Weights of a small GPT-style language model, trained from scratch on English Wikipedia.
Size: 11 layers, width 64, vocabulary 8192, 1.09M parameters.
Architecture: LayerNorm before each block, learned positions, biases, tied embeddings.
Training: a variant of Adam for these matrices, 84M tokens, 10225 steps.
Each number is 50 + 12 x the weight over its row's rms, rounded and kept within 0 to 99. Layers, rows and columns count from 0. The size before them is the row's rms in percent of the matrix's.

# up: layer 6 MLP up, 256x64, rms 0.148, rows 141-193, columns 0-63
# down: layer 6 MLP down (transposed), 256x64, rms 0.126, rows 141-192, columns 0-63
up141 116:32 75 54 47 53 44 32 39 46 44 25 47 64 59 62 74 41 63 60 32 27 35 48 54 62 47 50 40 58 49 65 42 75 58 35 52 47 60 56 51 45 60 66 60 51 36 59 70 67 63 54 35 52 57 37 60 60 41 51 61 45 55 29 55
down141 126:58 70 44 62 55 55 53 51 57 37 33 55 40 59 55 54 41 41 45 28 77 54 50 36 50 53 37 59 50 54 44 29 58 55 64 64 52 34 61 65 28 54 55 62 41 72 69 35 64 64 49 40 51 39 30 54 43 57 29 26 41 63 54 47
up142 104:42 40 56 63 63 49 55 39 27 46 33 48 53 36 48 56 42 57 37 75 53 30 49 49 37 44 46 48 42 43 51 60 62 51 70 44 43 66 58 30 44 54 71 53 81 54 63 60 58 41 52 42 26 41 46 56 70 17 46 50 47 46 48 38
down142 101:44 59 52 57 44 58 63 39 51 48 65 26 50 49 35 65 49 44 32 57 66 45 63 69 58 32 58 55 62 61 61 26 55 59 45 44 47 58 55 36 35 37 48 61 65 32 43 59 36 63 26 39 35 50 54 50 30 38 48 65 60 48 45 80
up143 085:66 62 57 70 55 54 68 30 54 31 56 48 54 42 41 53 39 73 59 51 51 26 42 69 39 30 48 67 48 52 68 51 45 56 51 45 69 62 37 51 43 41 56 62 46 42 49 57 40 27 58 19 65 43 39 41 42 51 47 50 45 68 33 39
down143 077:50 55 46 51 55 46 66 40 41 60 66 35 54 35 60 58 59 25 39 48 31 42 39 65 39 39 45 57 72 49 43 59 44 79 58 53 79 42 68 55 67 42 52 44 38 36 64 52 43 58 68 36 45 60 45 41 58 39 60 49 43 46 23 59
up144 013:43 21 55 50 31 30 47 47 56 35 40 43 69 32 30 35 53 50 47 48 65 41 50 38 44 23 44 45 33 40 43 42 48 53 26 42 25 30 43 48 32 50 35 50 33 53 46 40 51 44 50 40 51 58 41 54 27 63 40 41 46 47 46 52
down144 007:60 41 43 44 35 49 80 49 53 59 59 58 29 33 42 78 56 41 46 49 37 38 58 62 49 37 44 63 72 59 46 38 66 42 48 51 66 58 40 80 51 41 46 52 53 35 62 63 45 41 42 32 53 54 35 53 43 50 42 35 22 56 46 45
up145 086:43 61 61 25 67 38 46 51 58 64 40 54 44 64 44 41 46 59 40 23 58 58 57 68 52 54 47 52 44 31 44 64 57 48 68 43 35 37 34 41 32 45 64 62 59 49 46 48 76 55 52 51 49 56 59 21 34 44 48 44 50 28 73 39
down145 084:43 58 50 51 44 51 35 44 46 55 53 39 60 23 47 41 34 50 55 58 46 57 59 54 48 33 55 52 37 64 42 44 61 52 34 42 53 36 46 30 54 44 67 45 47 69 67 35 50 33 74 68 32 94 52 48 54 55 71 52 42 49 56 53
up146 097:50 51 34 70 47 30 66 43 48 30 41 60 58 53 43 59 46 34 39 49 68 39 45 70 51 67 29 35 57 42 53 50 55 15 49 44 58 48 47 42 64 47 60 54 43 40 74 56 69 50 42 58 46 56 53 53 74 59 57 38 53 35 67 33
down146 090:47 44 57 34 62 46 40 79 47 48 52 48 41 23 57 50 58 63 64 21 63 66 55 35 62 48 55 56 58 41 35 51 42 61 51 53 43 50 47 76 43 76 46 37 52 41 42 59 38 70 40 51 48 52 42 37 31 47 58 42 70 72 46 47
up147 104:54 54 50 48 71 38 43 50 37 59 56 45 32 56 41 19 78 52 46 58 70 62 25 55 53 49 47 44 46 44 60 52 59 46 25 50 61 34 61 49 52 26 43 57 56 39 55 49 59 68 59 74 55 60 61 51 42 55 51 65 68 68 36 50
down147 104:56 63 82 52 46 47 49 55 54 56 65 33 45 53 28 52 49 55 47 53 44 40 56 53 39 44 57 35 68 35 66 77 35 51 52 34 47 53 57 30 45 60 67 51 36 58 62 48 59 44 37 31 49 37 51 75 55 18 42 64 45 50 58 51
up148 114:41 58 52 56 51 43 54 53 60 41 48 46 52 53 47 55 40 54 75 40 20 46 63 57 33 43 68 65 53 59 41 37 56 43 45 60 58 82 60 30 46 84 38 68 56 46 38 64 59 45 37 29 43 40 45 51 45 35 52 60 58 40 58 62
down148 110:55 44 54 50 59 56 48 80 58 63 52 44 63 22 35 52 57 59 53 41 46 43 60 19 53 56 58 40 44 36 43 47 52 42 48 34 53 22 41 43 57 44 82 37 37 35 37 63 47 47 66 37 62 49 42 58 59 59 67 44 66 56 54 49
up149 081:63 47 25 49 46 48 28 56 46 59 40 63 47 70 55 51 63 42 65 69 50 50 45 36 42 59 53 31 70 47 38 37 52 74 67 78 55 48 49 34 43 64 38 39 54 47 59 50 40 30 47 58 51 57 32 60 56 51 45 36 45 38 78 49
down149 083:62 51 70 25 58 41 38 50 51 66 50 52 53 52 58 50 44 58 52 62 60 66 42 55 37 30 54 66 42 21 31 65 47 41 62 36 48 76 63 43 61 48 32 39 29 45 46 50 59 40 45 53 62 42 49 55 66 35 54 29 73 55 49 54
up150 070:54 30 55 61 52 55 66 20 36 66 49 50 65 48 35 20 45 55 58 44 58 38 50 61 21 54 59 48 51 40 54 53 45 41 23 60 32 36 61 51 54 33 66 70 66 59 57 60 43 50 36 36 42 48 68 47 50 59 47 56 49 55 42 43
down150 063:35 60 48 57 34 50 66 54 44 52 56 59 32 61 48 52 29 57 37 50 59 39 31 63 64 52 37 53 56 71 73 54 58 23 45 41 55 57 27 68 53 26 66 37 48 45 77 51 45 47 55 30 46 57 58 60 63 49 43 60 39 65 45 53
up151 094:31 49 60 42 80 60 52 64 56 23 39 62 58 63 49 47 52 48 48 15 56 62 40 36 67 46 38 51 44 64 40 41 60 37 56 47 72 62 46 44 52 69 53 49 46 28 34 52 45 60 55 40 55 59 41 35 55 70 49 44 44 29 47 54
down151 106:43 71 52 58 37 28 46 63 63 57 62 44 19 40 52 56 64 39 37 61 39 71 34 43 63 60 54 59 62 35 48 46 43 63 54 53 52 41 50 49 50 32 51 53 33 77 53 49 33 44 55 60 51 45 55 57 26 56 49 84 43 48 47 46
up152 101:58 80 48 48 55 43 42 56 52 53 42 53 50 53 51 58 58 46 48 65 40 60 41 41 36 38 50 35 43 67 46 47 76 64 62 65 30 50 60 33 54 46 44 40 84 41 56 47 70 39 64 58 25 55 50 57 33 48 45 62 60 54 32 30
down152 105:67 45 44 55 54 48 39 44 36 55 56 11 75 77 45 43 42 46 56 39 37 49 43 41 54 48 49 74 48 58 31 35 50 45 70 48 48 57 55 66 46 35 48 51 49 49 52 47 62 52 43 53 49 55 56 31 67 38 71 23 61 56 50 67
up153 084:79 33 29 72 60 45 45 32 49 46 42 56 25 37 48 44 48 43 56 62 60 41 74 46 40 65 48 65 61 34 38 68 50 41 45 45 48 65 51 46 56 61 50 58 48 49 43 55 47 49 63 54 53 41 47 77 42 49 50 51 43 14 63 52
down153 079:57 46 38 38 59 47 41 36 68 49 72 44 64 32 39 39 32 61 52 44 37 48 46 52 19 41 53 53 54 63 38 57 33 32 55 34 49 47 57 66 57 60 49 50 53 71 52 51 66 58 59 46 58 57 45 55 67 31 48 37 68 45 69 79
up154 101:36 47 64 44 60 59 49 83 57 21 50 54 55 41 60 53 34 41 30 42 51 55 44 46 42 35 41 55 52 46 26 66 54 35 50 44 52 62 34 50 69 58 55 47 54 54 56 64 73 60 62 60 30 47 60 37 32 68 34 42 47 55 59 37
down154 104:17 73 35 71 34 71 42 50 60 50 46 46 55 55 55 42 67 59 55 64 45 50 45 65 57 49 44 42 35 54 78 54 54 46 41 32 38 59 51 52 45 51 36 68 50 51 72 55 42 54 49 36 55 54 47 51 31 50 19 64 50 59 45 35
up155 100:43 80 57 45 70 50 51 48 59 30 42 64 47 48 45 32 62 49 62 26 62 39 35 32 56 32 46 48 58 49 63 52 47 53 52 51 75 63 40 64 52 68 57 68 71 37 61 59 30 65 55 59 50 63 52 48 42 53 42 56 50 46 27 56
down155 107:51 32 46 34 63 36 77 47 42 62 46 56 39 32 52 69 50 66 50 36 40 66 57 67 59 63 41 45 58 51 57 47 06 51 52 51 47 58 55 39 29 51 49 62 40 64 53 67 48 53 40 29 50 56 53 46 68 58 43 41 61 57 39 47
up156 110:37 73 52 63 46 48 29 36 43 48 42 53 60 51 55 40 67 59 70 42 31 38 31 40 60 35 75 48 51 52 67 43 55 46 26 59 55 64 34 57 47 80 38 58 45 49 47 60 46 67 34 49 42 45 45 54 61 30 49 50 61 68 50 56
down156 110:57 43 53 43 53 54 67 68 47 49 51 68 46 46 39 54 39 33 45 70 57 54 72 50 38 44 37 51 30 34 41 28 45 36 83 49 51 48 61 55 34 57 40 48 59 60 39 42 55 41 63 54 50 69 72 35 56 67 66 26 45 38 46 53
up157 086:58 65 30 49 38 62 36 58 68 40 54 70 55 36 53 60 49 56 26 38 47 33 48 49 32 67 49 68 34 50 47 43 52 55 47 33 49 66 40 48 37 50 67 55 58 51 75 55 55 39 63 32 56 26 50 55 38 43 48 75 48 57 67 36
down157 069:53 56 38 39 55 55 44 28 65 52 43 41 24 60 54 65 57 64 56 51 41 42 76 47 51 47 47 34 52 41 43 54 22 39 63 45 53 60 76 51 38 62 42 59 36 74 57 34 42 52 43 53 42 49 61 60 37 54 72 43 39 41 66 72
up158 092:49 55 50 69 52 45 47 56 65 33 42 52 46 56 32 58 45 57 61 64 58 23 25 35 66 51 35 61 38 48 52 52 55 35 62 37 39 42 50 52 75 51 56 72 50 52 69 52 63 33 76 41 31 44 49 60 52 40 47 33 70 39 45 50
down158 077:53 47 41 48 58 39 56 30 50 69 50 31 61 55 54 69 59 43 53 52 34 52 52 60 30 55 58 26 56 58 44 52 47 68 69 46 67 33 51 42 60 72 49 63 38 67 28 59 26 57 44 55 57 34 50 61 33 33 48 53 27 50 45 60
up159 093:50 50 79 51 49 55 22 52 58 40 50 54 58 49 51 36 61 42 47 39 52 42 41 60 40 37 61 25 56 47 54 50 46 40 36 66 55 34 39 64 49 65 49 62 41 46 61 79 46 72 49 30 62 67 45 67 55 44 45 36 75 53 36 62
down159 088:41 54 41 43 43 41 79 68 38 47 51 40 44 57 77 58 58 75 60 57 48 65 48 41 49 47 55 36 47 54 47 80 47 49 63 48 43 61 57 52 65 18 26 40 59 54 61 52 45 33 35 37 55 46 48 41 55 41 43 51 47 39 73 58
up160 113:46 45 53 58 73 41 50 49 39 40 67 51 33 51 31 30 58 38 36 48 65 49 23 55 21 68 67 59 48 39 57 61 53 47 30 52 53 43 52 46 57 40 36 69 61 35 49 53 48 59 41 29 57 58 64 37 62 56 57 45 75 63 46 41
down160 111:71 48 60 34 44 67 47 47 58 63 48 32 50 45 58 35 50 57 30 47 58 61 57 37 38 45 36 39 77 71 74 47 49 64 33 54 59 29 47 48 52 45 59 40 34 42 59 49 54 48 47 40 59 40 30 79 47 55 54 61 27 62 49 56
up161 118:58 63 40 24 43 40 51 38 55 59 40 59 56 72 46 49 66 68 38 55 37 46 41 57 40 76 49 45 57 43 63 44 54 49 50 47 27 64 55 51 18 51 50 69 72 38 60 71 54 63 61 43 44 62 33 54 47 61 42 67 35 52 46 49
down161 152:43 64 44 38 42 41 35 48 39 47 41 40 60 74 47 34 49 59 32 27 43 58 32 52 69 45 60 56 41 58 41 59 71 38 40 53 61 61 53 69 53 54 58 46 55 40 60 36 63 70 56 65 61 44 56 64 46 52 30 30 38 52 77 36
up162 101:44 40 73 67 46 58 52 41 48 37 59 58 56 76 47 40 56 56 46 21 60 37 27 65 55 52 65 31 47 54 44 46 55 39 46 57 47 56 42 57 52 80 50 64 43 45 40 43 62 56 63 32 53 24 49 45 30 41 53 33 42 37 40 60
down162 100:83 48 57 67 46 66 39 48 44 43 59 57 57 51 48 51 58 25 53 69 40 54 50 41 44 68 41 43 37 30 42 37 51 71 32 65 59 35 40 44 46 42 54 69 53 55 36 59 46 56 51 40 56 53 55 71 39 59 39 56 18 57 41 36
up163 107:54 62 75 68 42 25 33 33 46 43 37 38 45 55 65 28 65 65 54 45 51 31 44 67 57 51 36 58 53 46 67 47 47 38 51 66 72 78 54 58 45 40 49 53 64 30 58 49 43 49 58 51 50 40 54 70 33 43 52 56 68 46 54 50
down163 105:50 65 42 50 39 69 50 45 32 59 62 41 46 64 54 41 63 47 44 44 39 63 55 42 65 44 53 42 75 39 58 38 54 78 45 47 49 49 40 53 70 52 53 58 48 30 42 11 61 50 37 67 58 45 51 47 51 49 62 64 43 51 42 19
up164 104:50 62 66 44 53 42 48 53 39 64 26 45 30 51 56 48 38 54 52 40 60 59 44 47 40 21 66 43 45 37 40 46 62 45 51 52 56 60 59 23 44 70 34 58 62 27 68 55 66 49 51 59 36 61 40 66 50 57 51 75 53 40 70 66
down164 102:65 35 37 41 53 61 58 50 61 35 44 50 56 58 40 35 65 43 55 47 62 44 55 07 53 42 65 68 53 51 36 27 42 46 40 36 48 62 43 47 56 44 65 46 32 45 56 68 39 56 54 54 65 62 60 25 41 53 64 47 55 69 67 46
up165 109:62 45 56 42 48 53 51 45 61 63 36 44 55 67 47 57 47 61 46 49 58 46 47 26 48 71 70 33 36 39 46 30 51 23 51 66 43 54 42 37 38 46 77 51 67 28 61 49 56 59 37 47 37 48 67 43 62 45 49 30 58 44 70 68
down165 109:33 69 33 46 60 45 45 47 54 46 49 55 49 32 56 57 67 33 54 60 31 56 65 58 50 46 51 53 42 66 68 36 12 47 34 31 51 66 53 37 68 67 50 57 56 30 73 50 55 66 60 51 61 51 50 47 36 41 47 66 41 60 43 48
up166 110:33 28 70 56 68 57 60 39 49 51 42 50 50 53 40 57 50 55 55 54 35 37 66 62 36 61 86 61 29 43 36 28 65 35 52 54 67 50 45 45 54 67 52 53 60 33 59 65 45 30 39 27 55 44 41 46 57 59 55 46 49 39 51 54
down166 110:43 41 51 41 53 56 59 59 44 57 46 67 48 41 44 19 17 49 43 41 54 37 30 29 54 52 57 52 61 54 51 69 44 40 46 42 49 74 52 40 77 45 56 55 69 42 40 49 59 66 34 70 77 42 49 47 45 39 42 51 52 53 66 52
up167 117:57 65 74 58 47 47 50 54 48 47 34 48 36 65 56 42 35 53 56 53 54 40 57 56 58 52 79 53 60 57 56 59 77 25 45 65 64 46 61 43 40 47 41 51 50 35 47 46 70 31 66 60 51 21 63 52 23 40 53 39 49 40 62 45
down167 113:49 54 48 44 40 37 58 40 64 69 41 57 40 40 57 51 70 48 44 29 30 51 68 62 62 47 59 32 52 47 53 55 79 60 56 49 49 68 33 63 51 39 57 47 43 17 62 39 46 49 34 54 28 64 54 56 66 65 59 59 52 28 49 48
up168 125:51 79 46 60 69 27 37 49 61 60 28 45 53 46 46 40 55 49 58 72 42 47 55 70 34 44 50 51 57 40 41 42 45 43 64 60 39 43 56 34 60 42 51 67 74 37 68 63 66 64 50 61 35 50 58 58 41 25 50 40 56 53 67 41
down168 119:68 55 49 69 42 39 51 57 45 45 32 41 55 56 50 46 62 54 46 60 54 49 59 86 59 51 52 44 13 54 40 42 47 48 68 48 51 55 58 57 55 49 55 43 58 25 37 46 43 27 28 47 58 30 70 37 52 47 71 50 63 42 45 57
up169 092:47 57 47 58 57 59 34 32 54 60 56 64 47 48 45 46 43 49 53 54 33 32 27 52 33 45 56 37 42 30 47 31 54 42 24 52 79 62 52 38 54 44 45 50 52 56 61 64 47 55 39 39 48 51 45 56 57 50 33 62 67 87 44 26
down169 089:63 50 49 55 36 57 58 67 29 44 39 56 46 40 53 31 55 46 50 34 53 56 63 48 42 74 35 64 54 53 49 59 07 54 77 71 39 34 36 50 48 43 52 58 60 55 46 38 54 51 46 45 49 76 66 59 55 48 46 38 38 55 39 55
up170 112:61 60 40 68 66 47 51 39 68 57 59 58 22 52 23 51 65 41 53 54 65 52 47 65 61 40 63 48 28 64 33 63 44 36 58 53 46 66 39 32 47 63 31 40 65 36 47 44 54 57 66 45 31 58 53 61 52 41 42 48 69 62 48 64
down170 102:55 33 46 41 53 53 60 51 48 32 57 79 47 43 33 27 56 65 68 50 31 53 48 58 44 50 36 56 88 32 54 56 39 56 54 50 49 42 58 38 50 82 60 54 51 42 57 39 44 56 51 43 43 46 46 79 31 48 43 55 42 62 51 46
up171 127:43 51 59 63 54 60 43 46 53 48 64 67 33 39 43 23 62 67 39 49 52 46 31 67 43 36 82 44 45 30 58 36 45 54 52 58 56 71 35 52 58 60 53 40 70 46 34 44 41 63 60 32 49 56 59 55 64 54 35 32 55 58 62 65
down171 131:56 47 54 60 71 52 74 38 40 50 18 55 45 71 51 55 64 62 58 69 50 49 56 48 49 40 31 40 63 30 51 57 63 25 50 58 59 65 50 51 45 55 29 61 53 44 51 14 52 58 50 49 49 55 41 70 51 36 43 43 47 57 42 42
up172 108:62 81 46 62 31 47 28 77 69 53 41 59 29 42 52 41 64 47 45 63 41 53 40 20 51 48 38 39 50 40 38 44 47 51 39 58 58 38 52 59 54 57 37 57 55 38 48 59 54 18 59 59 59 61 57 60 41 66 49 58 62 46 55 54
down172 109:52 58 44 48 53 58 53 44 41 70 47 62 36 42 56 53 61 58 55 33 43 63 31 59 60 60 45 36 61 63 67 56 22 46 36 53 40 61 61 56 73 55 46 49 29 47 50 46 66 77 52 33 55 54 52 54 58 52 15 32 34 35 48 50
up173 099:35 39 67 41 57 43 58 70 45 67 47 66 46 50 37 43 66 43 42 46 62 72 36 40 24 53 57 43 31 49 47 20 41 49 56 56 60 58 50 48 51 71 53 35 62 37 44 64 76 44 65 42 48 63 61 43 45 28 56 46 44 34 54 47
down173 102:29 37 55 74 44 46 59 36 63 45 24 62 40 51 44 58 50 47 52 48 51 36 63 33 70 64 52 63 58 35 44 64 37 46 62 35 49 52 46 57 66 40 41 59 47 32 59 52 16 43 48 54 56 46 50 48 44 79 54 64 37 55 63 65
up174 117:41 37 53 63 70 40 33 79 30 43 42 39 54 57 50 54 48 54 45 58 43 65 48 44 54 37 56 49 48 50 61 56 64 44 37 45 22 51 50 48 53 64 62 34 66 31 66 55 63 56 64 72 60 47 63 39 59 49 42 39 77 29 63 58
down174 112:43 60 41 59 43 42 45 46 83 57 51 14 37 44 38 32 55 35 58 61 57 56 35 55 37 52 47 56 62 48 59 50 60 58 67 56 55 50 58 53 62 51 42 55 41 31 45 38 43 68 28 51 45 38 66 54 23 50 57 63 62 74 56 54
up175 105:69 65 50 62 51 55 48 49 45 61 24 45 53 49 45 57 53 61 59 67 36 54 53 40 46 50 55 28 41 19 57 37 49 61 50 34 53 52 50 38 48 21 57 62 47 49 68 58 46 48 30 54 41 39 73 66 55 67 34 59 59 71 69 45
down175 104:39 44 39 42 61 56 54 53 43 49 41 59 35 48 41 42 64 36 58 36 57 50 46 28 54 61 50 64 66 71 46 58 49 56 50 71 49 56 31 60 52 75 41 38 70 30 58 44 57 55 79 63 55 66 48 40 35 50 46 23 32 35 54 53
up176 087:52 69 56 57 43 31 42 35 54 54 62 48 66 61 40 42 51 48 31 46 66 53 10 47 51 59 54 52 52 42 68 35 49 30 51 57 37 63 46 58 44 48 61 71 71 54 63 44 44 50 35 50 34 34 69 47 54 31 49 59 49 69 60 65
down176 079:33 19 50 85 49 62 57 39 56 37 56 54 57 38 56 64 48 55 59 60 67 50 61 65 44 40 50 47 56 66 47 41 34 69 29 58 51 45 32 45 47 54 57 54 39 70 50 43 61 47 62 42 64 44 45 58 50 62 45 41 55 21 29 48
up177 103:52 62 29 47 57 43 46 69 57 47 37 69 58 71 39 49 43 39 48 57 63 47 68 49 45 68 46 30 37 49 65 36 36 62 54 59 53 50 63 37 69 71 56 43 31 27 80 61 71 49 56 43 56 64 49 54 39 53 46 57 49 47 52 35
down177 105:48 36 57 50 52 49 50 49 75 65 36 44 49 33 47 59 53 32 47 58 64 25 56 31 67 45 33 56 51 50 70 54 17 67 48 76 45 41 52 52 57 60 51 60 51 52 45 58 39 58 73 59 51 34 43 61 49 53 61 41 39 51 25 38
up178 118:46 48 68 46 52 48 50 76 43 57 47 55 58 62 30 66 50 35 48 38 49 52 14 39 48 57 49 50 54 55 34 33 82 50 62 56 69 47 38 54 49 41 54 47 72 53 33 52 52 36 63 55 38 38 59 38 36 34 36 44 62 64 52 39
down178 121:42 55 45 69 44 44 55 28 71 34 25 68 41 44 63 46 55 51 55 63 42 36 51 57 58 38 46 36 52 60 73 51 34 45 32 66 57 66 59 55 56 64 38 49 48 42 60 40 41 67 43 30 48 62 59 58 55 26 28 66 58 43 59 59
up179 070:47 53 48 67 72 24 41 43 37 67 30 51 54 46 43 39 57 57 42 50 40 58 39 48 36 66 36 56 42 47 51 40 51 77 39 55 53 41 26 43 53 53 60 70 72 61 47 56 57 40 43 65 55 42 39 48 32 16 49 58 54 65 43 51
down179 075:44 35 59 43 45 29 61 48 49 46 65 16 43 46 30 54 46 45 51 62 56 86 64 51 38 36 64 38 69 48 31 56 43 54 54 48 47 51 67 55 47 38 50 55 57 78 51 61 52 50 48 71 58 31 50 53 56 59 43 48 42 64 30 57
up180 122:46 69 50 62 53 45 45 57 45 41 36 43 52 47 32 56 57 47 51 73 63 45 36 86 54 48 47 49 41 24 65 59 53 38 52 53 45 43 46 58 60 45 62 86 55 27 66 46 61 68 57 58 58 50 58 31 51 59 45 43 69 38 57 41
down180 118:66 56 34 38 54 34 44 74 51 32 47 48 35 48 51 57 57 52 52 41 44 54 55 35 51 51 55 55 65 61 51 57 51 62 73 57 59 44 39 54 57 70 30 15 63 40 42 36 54 59 42 68 33 49 25 56 50 56 30 56 47 74 48 58
up181 110:66 57 53 52 48 40 22 57 69 50 26 43 47 48 61 37 70 73 56 48 45 48 70 37 53 37 41 71 41 43 43 45 47 29 36 49 68 45 44 33 35 54 54 60 44 36 55 49 59 42 70 69 59 44 54 55 32 47 57 46 54 32 70 57
down181 122:37 72 50 51 51 41 55 34 42 66 56 48 48 31 50 40 49 58 47 34 43 69 32 73 63 39 45 41 67 49 68 61 25 48 39 37 40 40 62 69 72 49 55 33 52 40 69 71 54 58 50 51 45 58 67 49 52 44 48 48 43 56 26 34
up182 101:34 37 59 41 62 63 45 52 40 49 77 61 45 44 41 45 26 59 50 33 54 54 45 61 23 55 60 57 35 58 37 44 64 43 35 64 70 72 49 48 43 59 43 73 54 39 41 58 59 75 24 46 42 55 61 39 51 63 47 60 58 53 47 51
down182 103:26 34 46 38 44 57 74 37 38 60 59 37 57 78 57 47 27 42 51 55 38 42 44 63 53 51 37 49 49 80 77 62 54 67 59 45 56 36 45 50 62 47 39 25 51 70 49 49 56 44 54 52 52 42 53 45 40 41 37 45 45 50 43 71
up183 068:56 31 48 61 34 47 47 36 55 41 38 56 47 57 55 32 72 60 57 52 69 60 45 51 38 46 46 60 28 47 59 59 39 16 19 57 30 37 49 51 55 38 55 62 63 57 78 52 62 44 56 46 56 51 66 66 48 38 45 62 46 57 39 52
down183 054:47 55 63 40 55 64 65 71 52 48 57 54 52 35 58 45 35 56 37 54 42 32 29 62 56 40 38 38 56 45 73 60 53 37 66 42 59 62 46 57 53 26 66 37 32 61 33 77 46 44 58 47 42 38 47 59 84 54 49 40 45 52 37 50
up184 101:49 27 22 65 49 40 46 63 45 42 52 54 46 49 37 46 37 40 59 63 37 34 69 61 62 39 52 55 30 45 46 40 59 24 57 54 67 69 52 59 52 77 42 55 62 46 52 51 39 28 40 41 53 62 49 76 59 42 42 49 62 44 68 48
down184 087:54 44 47 43 92 60 46 75 64 54 41 76 49 33 37 68 22 59 50 47 54 60 45 48 52 61 41 59 58 37 63 55 42 65 40 46 56 33 46 46 53 40 60 41 50 50 34 47 61 47 52 61 66 41 43 34 34 46 55 44 61 44 52 32
up185 096:60 46 43 49 51 23 44 52 50 44 67 64 31 41 38 53 51 65 42 72 56 55 33 31 33 61 57 50 26 52 62 38 42 44 41 55 46 63 47 51 35 58 67 37 33 55 77 58 59 50 40 37 44 53 70 48 58 35 45 79 51 44 41 53
down185 084:29 66 54 64 39 61 84 46 58 46 35 62 52 48 48 56 27 38 65 54 57 46 25 44 63 60 54 60 48 54 54 26 47 43 60 48 42 64 43 58 48 51 49 34 56 61 59 48 55 40 29 83 48 51 31 41 43 46 43 52 47 62 53 34
up186 105:48 49 49 49 50 35 50 54 54 49 46 53 42 71 50 67 38 59 21 37 66 47 53 69 56 53 56 44 40 53 58 62 70 45 56 58 33 38 35 35 65 57 56 46 45 43 67 51 61 17 37 71 46 40 67 36 40 40 50 36 54 60 77 61
down186 102:78 57 34 53 31 44 21 62 55 43 66 42 44 43 67 40 36 55 35 53 51 44 51 58 61 61 54 36 58 60 41 53 60 52 57 37 55 62 44 63 64 41 68 42 55 72 37 33 49 52 60 26 31 61 45 43 47 64 56 25 54 52 58 62
up187 108:48 46 57 55 44 56 42 84 53 27 67 56 29 55 48 47 43 63 37 41 39 30 37 62 55 28 47 53 47 49 56 67 45 41 60 46 78 53 52 59 58 63 57 31 39 49 52 56 63 34 74 44 48 40 51 38 28 60 41 67 53 40 40 53
down187 104:28 41 34 39 42 63 52 56 59 45 53 64 44 57 45 56 54 51 44 35 64 70 76 52 37 47 45 43 29 67 52 47 57 61 50 56 64 52 31 67 41 64 55 45 54 71 24 46 57 54 58 38 52 56 59 37 54 41 17 33 55 69 44 49
up188 089:48 40 45 58 64 36 39 47 42 32 54 52 56 45 52 43 85 46 45 48 62 54 33 44 62 69 54 29 57 43 60 54 50 51 39 45 51 22 41 52 48 24 56 67 55 45 66 65 50 71 70 69 53 56 79 48 47 41 46 62 54 45 48 41
down188 074:56 53 73 57 62 55 39 72 75 47 55 33 27 44 43 61 31 25 25 51 67 45 39 33 45 57 47 49 49 49 50 54 51 46 35 38 59 56 56 40 49 46 57 48 33 58 65 67 59 53 40 33 52 41 39 57 71 47 74 54 58 54 44 64
up189 118:42 30 68 47 54 70 54 62 50 51 40 49 56 54 28 65 30 47 57 34 49 37 44 55 27 53 56 51 42 67 49 45 69 51 64 51 49 66 50 24 47 56 59 68 43 40 60 66 74 27 41 44 32 27 47 51 53 41 47 40 63 60 57 57
down189 124:47 41 66 54 41 36 53 59 38 53 35 47 55 55 56 49 43 63 45 36 59 46 53 70 37 43 65 36 48 31 53 80 64 43 52 74 59 58 56 58 43 62 54 55 35 42 40 72 42 44 45 37 37 36 32 56 69 37 41 55 23 64 31 57
up190 093:38 62 50 52 49 47 55 17 39 53 50 54 63 50 44 58 54 42 60 56 40 57 68 68 32 63 97 37 57 48 45 35 46 40 30 48 43 61 40 40 55 46 44 56 60 61 55 52 43 62 37 39 57 47 54 48 62 45 34 36 56 72 64 42
down190 099:75 53 67 52 47 40 65 47 29 57 54 71 59 49 44 44 32 60 39 56 53 42 35 37 41 58 22 55 48 35 65 27 49 40 41 48 67 65 50 61 42 47 59 51 31 24 63 45 42 57 45 61 59 56 40 55 74 51 62 57 47 59 48 62
up191 100:55 42 61 41 55 45 25 56 73 44 50 56 38 56 68 43 74 47 31 66 34 55 55 43 34 38 52 58 53 33 41 63 62 50 47 58 62 39 42 46 47 51 52 35 42 52 49 47 55 46 37 39 63 77 49 48 37 29 51 59 62 24 62 23
down191 089:41 53 46 42 65 51 56 44 47 66 64 43 44 57 55 53 43 52 58 62 39 77 41 49 53 44 28 59 54 52 43 68 48 37 34 44 54 32 44 78 54 43 49 49 57 23 52 39 63 52 56 73 49 26 60 54 39 55 56 44 29 80 37 38
up192 120:47 57 65 69 43 58 29 49 59 26 49 53 67 38 50 55 45 43 40 53 55 36 58 56 58 41 55 58 27 39 61 49 49 27 33 44 69 72 47 53 43 62 66 58 53 26 45 40 48 80 68 38 59 50 62 67 57 62 52 41 48 40 50 62
down192 124:54 53 25 45 49 43 56 46 66 56 36 39 39 58 43 52 73 48 57 46 42 62 43 40 54 60 65 44 60 73 28 39 89 58 61 52 45 51 43 45 54 48 28 38 69 51 54 17 47 51 44 48 48 46 47 62 54 49 43 57 59 67 55 32
up193 105:63 39 63 46 53 45 28 83 48 34 44 43 65 51 54 64 55 46 39 48 55 59 38 45 52 45 67 53 47 63 40 48 67 36 52 64 42 47 47 44 38 76 59 39 54 47 26 48 58 39 68 53 35 45 62 41 23 62 50 29 57 32 63 47